Part of a small language model's weights: MLP 1216 GeGLU.
Each number is 128 + 32 x the weight over its row's rms, rounded and kept within 0 to 255. Layers, rows and columns count from 0. Numbers have three digits each. The size before them is the row's rms in percent of the matrix's.

# q: layer 10 attention query, 640x448, rms 0.0647, rows 349-383, columns 320-383
# k: layer 10 attention key, 640x448, rms 0.0629, rows 349-383, columns 320-383
# v: layer 10 attention value, 640x448, rms 0.0863, rows 320-331, columns 320-383
# o: layer 10 attention output (transposed), 640x448, rms 0.0603, rows 320-330, columns 320-383
q349 096:090150125133133171104161180142142162130132137123130110159134118126120155141084141132210147125160185208136138177179163134129176096076124096134098082138129119093071162172185060122122113167161106
k349 096:111112170078122173131168186067128127113113158128144141151138137175084185127084082128156140118143124140132094162112103086103156082112156132100147076175170232173107101118133090100124154147173100
q350 104:093147106146151122069206130123134062119191103196073065160155126076136149117132150107132090143184140164120079120132148076127108137131151089112122143091109145084131137117083094082141135218122099
k350 098:089142072096130186130098103125103170114190122169083128105104083127147092169114129113132121128202118128140065096112072105136115098098188084156184135083150116062151147065121097139124170161145163
q351 101:110089136141060122151178132110115113094122206107132093088124130184139167141119160165072130076153076167165127111084197135139133158212084095131129094131154125163170170088148125124157121171141123
k351 106:122123168193168128136167157159075117117082191095106141180151099183102105112154135106128121089152082135131115128152131165148124134152154153094114135125116069147147171140154151058158120117178113
q352 106:130120082117127114084130157157111127141145120149176188150150144149168133146099118130165108131189169102069130134109102086186132105144129140119136156086081084122144082111106099145113158103114136
k352 100:133136128062081094096129164130118046103136187175090109116109123153162130163140140102128135120150129117087100145027129155143187086163090152109055101114182099139155123185110102162137209108121140
q353 105:124090149122134077149133181114135096103101172181075128126108182120114123127159137162133091135126134112163084135105098143097147132050071131125147196128092153119176149119174141113145142155103118
k353 101:164108117126130096122117119149155146112163176084095174155125170135165155082148093097106147083157160155157066137086132145075123121073160109066120161099166156172119161151191164172122137188139167
q354 102:100160150173149125167135106133120103083154155127149117128180086156093078117143141157122123070077145134114134163115145214120127190170099091122066114075080111160115160157169108112116090109090140
k354 098:086135135116124125056137094157151143163130135152175134128140123161153094127137144130121121112129132188115135132168165132157065177123089137089155137095096059121137195094110116124139091208144122
q355 109:093134110061093074102165132192109144153120143077116167151136155103169148111081094144117089145103085125180183077095084058181152198041149150169109123137095153141182161109144149109139114180160103
k355 100:174112163143125127085133140149104117117068107096134108100069155060196109159155139194133100141136114124142097107130167142122144161035160132070162107118161119151193145200199147091122161174135100
q356 096:128166128195127134210142094140165145101164131174118144116127071119112102167118165132119164130117098124168064103171132091089074103119139179153134138118128085131083133067175127106110092141098122
k356 097:080133133118125100216145114076178166146171120178079059055113161105139145165110110142170131059125143172081143160121162144125125155100129111124096201109133108129142160115155086135075052165141151
q357 101:071091217154111146081104169162114116150185158082119157113136133149197114129116092132106098133139125132148114113125147144181143104147122125125141114082067136123124127137138120086151163229123080
k357 098:129132051177125156087200077165074105138127154097160124117163130178120118146100145119170152114070186189092131158142137112149131145107122119150100109104162207084137172160104142153163160120151176
q358 109:127105130158125141154075075104128099194131166112130147093110123143109074152164144071122108117097133147152152142107212143096172132180090139093159129180157173146019115148150057141126135125052112
k358 098:145088098152131123104176163099120136162107147087152064066106172121108203128089191148128072142134064145104092138135091107121158118094097110131123131151109140077088165160111131149154102153114078
q359 095:117122104105123082172076146160174127183089127139099068116111120165156159125159094101131173120117161086142109131131167131166151194139150147073157134133079097126170060176138141101118121084177133
k359 095:146080088148176108161161113123157166144090133144097087106161161150116092102077151103150152112151111088160120139085132189193140137085156172067147126141131134132108133075104149153139140090115151
q360 097:146125122156140107088126174140107158103080105094171130127111125159089116088127146109140198164127159111142114129130120113099097101085112096108107150167122164142122151101161126139113196152089130
k360 095:144151183138118097147166096122128142153079152090155115134112110185098105153100143119077171165151179125109124070110143142106108144130089066160088089142136146126117145137176165126138172178096165
q361 103:097115125120105092089109121140092134136161158119153162134107121102131124049110155138097137094147144133106100123113142094072128144151166130100131137074089159145133069088192135134194145155162142
k361 101:149145166178089132134065172125109145136152195166138123186134135147134126151114161150100108106122064095172156090108127131052163129128151152094186122144165139123163120151153167056171104135137133
q362 101:128165111153169169142086165146187162118108094113135097096127142143159082148135123117166099112227116162120158148139187165132110115133151167120123154091143155136073140106104122145057089103118110
k362 103:101128148183134133143058130143156138155088135108161106158152084112079133096199122156131163137188102177131099117103172150138093001157160164112162096142118131123130163101101132124173140103163219
q363 108:123068139094164105098106098145156104193111139153122184140171188065142142134151115187127120154166171130126123057154138103160169120056146149127120126143107153141149150140088103131068137107186129
k363 099:138132134123090159103095147179064091138153073130096183138128124105144096160119118137133129169106113101134190108145101147141113109111175114111172121151130185092157182155127075136133113131136145
q364 099:106160094134157096133108155105212120174125190140124096102123166164099088119161138125156178118160151126128212112099101150113167112117123117118138113103163121166116135157142120126139178135083098
k364 098:125168101123107194162107164106069150164130147144100135118111184202091184087103113119128165147089130112087053131208158190103101171092131123138080076122136116074127118106138169129155172150134098
q365 099:106136141104099150085117095125138147098094166108180105115126136094150143139143128188163154123155093128204080131147123166110136175133101146110117136143118123086113107163199177126135147114137108
k365 101:138144139151127203088103141178115104114088098144131224164148132108164188125120108105111119185083119116186114147160086105151130136092169139121145092095070077151105091078131148145187141177113142
q366 096:124158043137092134138152147151113143096160144101143153111158196088149128179215140122144051124162149187101169085126119125114127173105111141081161117145139133165127129175184187156195138132117099
k366 099:134187104110113152112068153161105119118102136117115116082093115146207130125124088049153121146104101128076076122127125175148097129132098106053117113159119141182149126123146116149123118125150108
q367 099:114116091119103153109156168115187087137114162141112111134161115098116069125110111128133108137172163115066056140168103122159199189112145114104172062099143154147141126106135109074130135142161085
k367 102:099180128142097105130154183078134097174159142125138181167173102112119208149137118054125127071098146120122085106142093114116103171157150084170116114187141102139155194063109108149131158047092147
q368 106:129056090128114136107054148119111105121100098126105161042104103166106069115103185127103123129134124155093150172082132207127121132129097117107127108143131172153137122143163149146175160164148181
k368 096:098045181135145173158050115105170115188123126110139172145119135166143169134135121121120098155139091171150142109185159119116137094110071132109129181096075090106126116134111121106128125109111147
q369 098:081110110175129157094159120208107138132119164160117145157175092162133147076126084130122087158091159103152096140102076153098108146166147114086197117075117089135200148113118159087188177147102109
k369 094:113130098199146126139107058160094126157136164077142130110144073132108081168120132127166126100061161069150137123152105110146092105168102157105116144115123112137151124127113125109136147127147106
q370 099:124088088117076103088142149180131153145075101158093131152084103118083138120150166126167105149160141198145137122154154104147084139075146176114164116114127177137117103120107130184112135177164103
k370 095:123161142117096074076179160142124090145156097167177120116131125116125141105066154104131096168145135170099129133142191156082102111147175101091175199058165144173130143128171124127108085159132067
q371 103:079154117151160085150134118133117065168102135096135076153090139121111092127156175156115179170124095112113119160134177116142125126123139137151140137086156182106100164183156154142107114077100147
k371 103:149139140157141144136089071140090141169178097123122094120158163103126102089103183165134137111142144069136191086100197104141150150111071113089076128135133101173068118106128181174110171126118098
q372 108:178134174088129118135141166140186134140118095158163129134129119098114106118098154092108118172099109170127124075107092100148131147121161148162110186134106117176135111169099137105072127143122109
k372 100:165119163109163124190148151163125115071123093128088162094088132210118167174117090078161155103107145136086162147110145149115136136090159091144097151113214081099118156175132126127119134148124152
q373 102:099142151139120155099128120149080135067122095096150136157102129148081128167176167056133167147114151088145097146122111125126111118124138093146149090090110121056119137139126191150138150104123123
k373 101:160127129149115155108136134142141148153128129123138118180093081093125100107175128142108157152084156117163125123156147151182118108133103065087144153121050112074094095131121146148131129147123142
q374 099:117109152067117099101162179157156130120156145143102101137125191125144102089189089218137109101130118155170071129157139143081171134111168124131107088122142102081130087142125105124108093053186119
k374 097:109104125089171129168048146124088107132188158127100206099152141092158092090160097154146088142149189093132110103118124091127134134161128136156156088157152098107172119130104171088063101132175094
q375 100:150163153094089150124090099093092118198103219154110096149100166139108108056140146183134143185138124139104132156107195136145134069094130114137187139112070133175107139121174131148099117146120098
k375 101:159128150111098134125081176115113166173086115095178069147162149097099163130122130145150115135160072132165139070169144141176143104135155134142151100171152119112069123170141152122201115118139157
q376 100:154199127083099128100156158135082129124118152151148099089168127077132136143115084136121161142174128122076136158142175190083073134126130115175132112133173109146100181155157076139107131171134061
k376 100:106152066104130107071132146108172111152151127122087126118134196087154088136136071193092199150127129178143126147118083169132146109040117101205137199086156107158145157139118098107121153149114106
q377 099:147139171091137149145198094128084121135131120158155092162147145124143128149146128106112130156127114134143118122135173150097114101140133179123128103117149104128086180082108086125141148126102162
k377 102:155132145127117089187139101120146179133149146146136094121140143081142113118162146129095088101184143136110098162088118165101089110144103092123126122068089117138125168041109181154148186151130070
q378 101:110187116096142173116151102126133113166132122157086186118159080140103208081111112119152167165104150086144182136095127160081139095094146103146085148160138089169069127133165116111070149111101160
k378 096:132150134081170127126154081123152102124109137162115111106046152140133155135096151181087144094103144118117131146192083119054134133126126135172105128143012147164163144137098144146086088092063125
q379 101:193119121113087120120159127124088053196138093120184145100156142141149150140150135116170136110148141145124122125171095151151166106086133154125183147060157135106114111105120202090119142150137101
k379 101:134157136162100152123139127124171108134136197150119069123150130088136172196173101108160102115138112170169190129128144158084117092118105155123132085030144188100116126098143137134139145120152176
q380 098:124157154126140176132081140073094100139100128084107127134092112104118121138134145146117160138143115103118152196101147136124116139085141127129104095138110130143109120105131109164104173140141133
k380 094:118131198154186143167133148083140101068150165159131158121082164147103168113126129131150155102130092076124187141134168155174130141122152161161158144122075150069120163156135161125129117132169157
q381 096:149153133103152105144130143156146066094238128094116125098113149162115105206150111121183110131134089094124150139103094129151070067131111133144133154084153104148059158057054095099125121169131096
k381 100:162158144112128136122150132163097117108155108084149124144118107123147131133112148086107126141104131115150137131182124106148125098117133151152099128082174122077133060129161123105108103115112212
q382 105:129167143091118149101116116085105049124048135106101145122090166142107112137088112213120117146047109132117146137084144140105119088102137078119115168121062070141132182156146142167102130118159142
k382 102:090147068120107176109163111120093182123079137093129136157137160080148125130144150171132139139114144133159135123106097133105138154105093152118190151165139117134165117166172142109111127116180078
q383 093:136117118152150148133143166134148173119110128145120139070090089143142141208194122009169112166175130143124180144164101136134122115102108098110093165141118147180201134128112104077082182139151097
k383 095:141089140122156078144102124094163168115100102129131118069116092117104110130174105097090113124157134154146079131068169111087107232085136140145145162187132127159098169096081140136046174152119151
v320 096:114121143138168137094120102190069072147063162102073149130095163114070196159095151101117165144164133128142113127131117126125140147134111095155129136168125158132131100134088109109103057131142136
o320 091:129092133128126081187116136085106088121152170107120147108151117146129134042143130095128112100158135126166139148158162182108148074144125105139176145119087082144078135116148173124154080203125143
v321 089:099101170179126156154156132139144133162076077142137157124141115122169117066168137211154131151142097198137127185120122137131106146155099122127099104091103080104109098050170134155143098129154131
o321 093:163147138126141140144089130102128151112062185132040111099120141144107115140154163137146113104171109115144157139111160158140112151119084094074149114118146155140050115126136106123154162231115142
v322 090:156125113128119087130136134153112097120161120181103131169167072108124146132140138213119086100141160089162089128154100137084151103132191150167102121147158151174099181080162174123095070159092165
o322 090:114112173142107168155119158130133133126050097084125119117082179154102134121094088093141159153197153103111097159096150129162123082172155099162186152142075150096125120134106159183112106144189145
v323 096:159124131143105133096141148115126168134157096141154126123146155094151104130105076059156124127061125190137158127088139176107136079123133119143148103143172092088067177115123142156117104108141121
o323 099:088133152118144161185128168151143115073112190076099170089137107106078153135175192130085117117145124082124144136166108108119156095135119167148183116141121097181137101121127109140120143211130161
v324 096:092111128148112125114127157106107092128134162139086163134146168100138103102106104143178141081169174088089174156081153178066146161130167099108156204158197102087138099118113116156119146164082104
o324 098:096134122121140094120161147193113141105102135152125114159104164106198140147137120162134094135150146188080146107154153166190087079132085176126113117097114125132073164157131091115148116133140076
v325 104:166122151159127126124126140101120181129100052130111124148083076154140096119157121186084193208114150169166055098122138099163118149160152163122112133091160181150133118131130169141110169100090087
o325 101:160121151129165106110134137154121124120158114081181108149146131136103100129168095151133135120141149107193135157111154130168145097130098091048095105125116081136124118120096100143130103075153161
v326 089:136148127118137164122117112146117164133150132134123138135152094117120093131153166136156114121103143109129112075159089090113148172085103128143149103145145132096091161155110056134131156116140126
o326 089:097133156136115119096126096113087129132096115164159120105156080136120111097147096100164125170103129136109111122064120168120104120088128116101177184141167124117106105092161136103164072134137116
v327 097:131080121129135109144160159181145107114166122114156080168120120122151162173124124141115124206180121066076120030131171113144133096137095118137108157114121181126149162134149117117097155170129162
o327 097:159154132152116091137129077082180155110176076129116137133137102162088060149125137127119127121043082129162144161092144133143145156118153151133121083185117071187124108133071153109188153088088086
v328 098:141149149131136058099177080082086162109147072157124098140110152132055091136109099145128116126106077156103102142169092133186126120139058112084096171116095139118125144123141084077111103084096092
o328 098:094102101126117091132098173130183146165102135066126170094142117135099093124179145111091162181177145095195140088158121117133103137135160166162071114132143124105171112118093112057100150105161075
v329 101:140119178179189147109079103137097101123095141130110138104132142111073089127113108133159100141157142065201181215145137134100113095136067126067114169190184139085131111140128180169106082142136180
o329 101:171096067136115162146136120137105123127167169150134081124113136148131158167146149091166130122131058123103159164191108156077128129162145096099107108098076127084127088102186128065151134176139146
v330 094:098144108146165147128171167129085093047153139029121203169102202076160122134153145126103117089124189092096177104115098186108148100153120139134119103145110161163050166106056122095147179097116188
o330 092:158169106090157114111145142170153144183121148173125142108127097168167176122172127169121110084111095101138166111143126131093131142138100152189099140120117075147160143137149187113087112168151078
v331 094:161134129157086152145092091105121168171162156158067126083136111197117089098084114185210127084056135175149198162139136109112170098173168121162101132048113152195125137128118194172151123146081136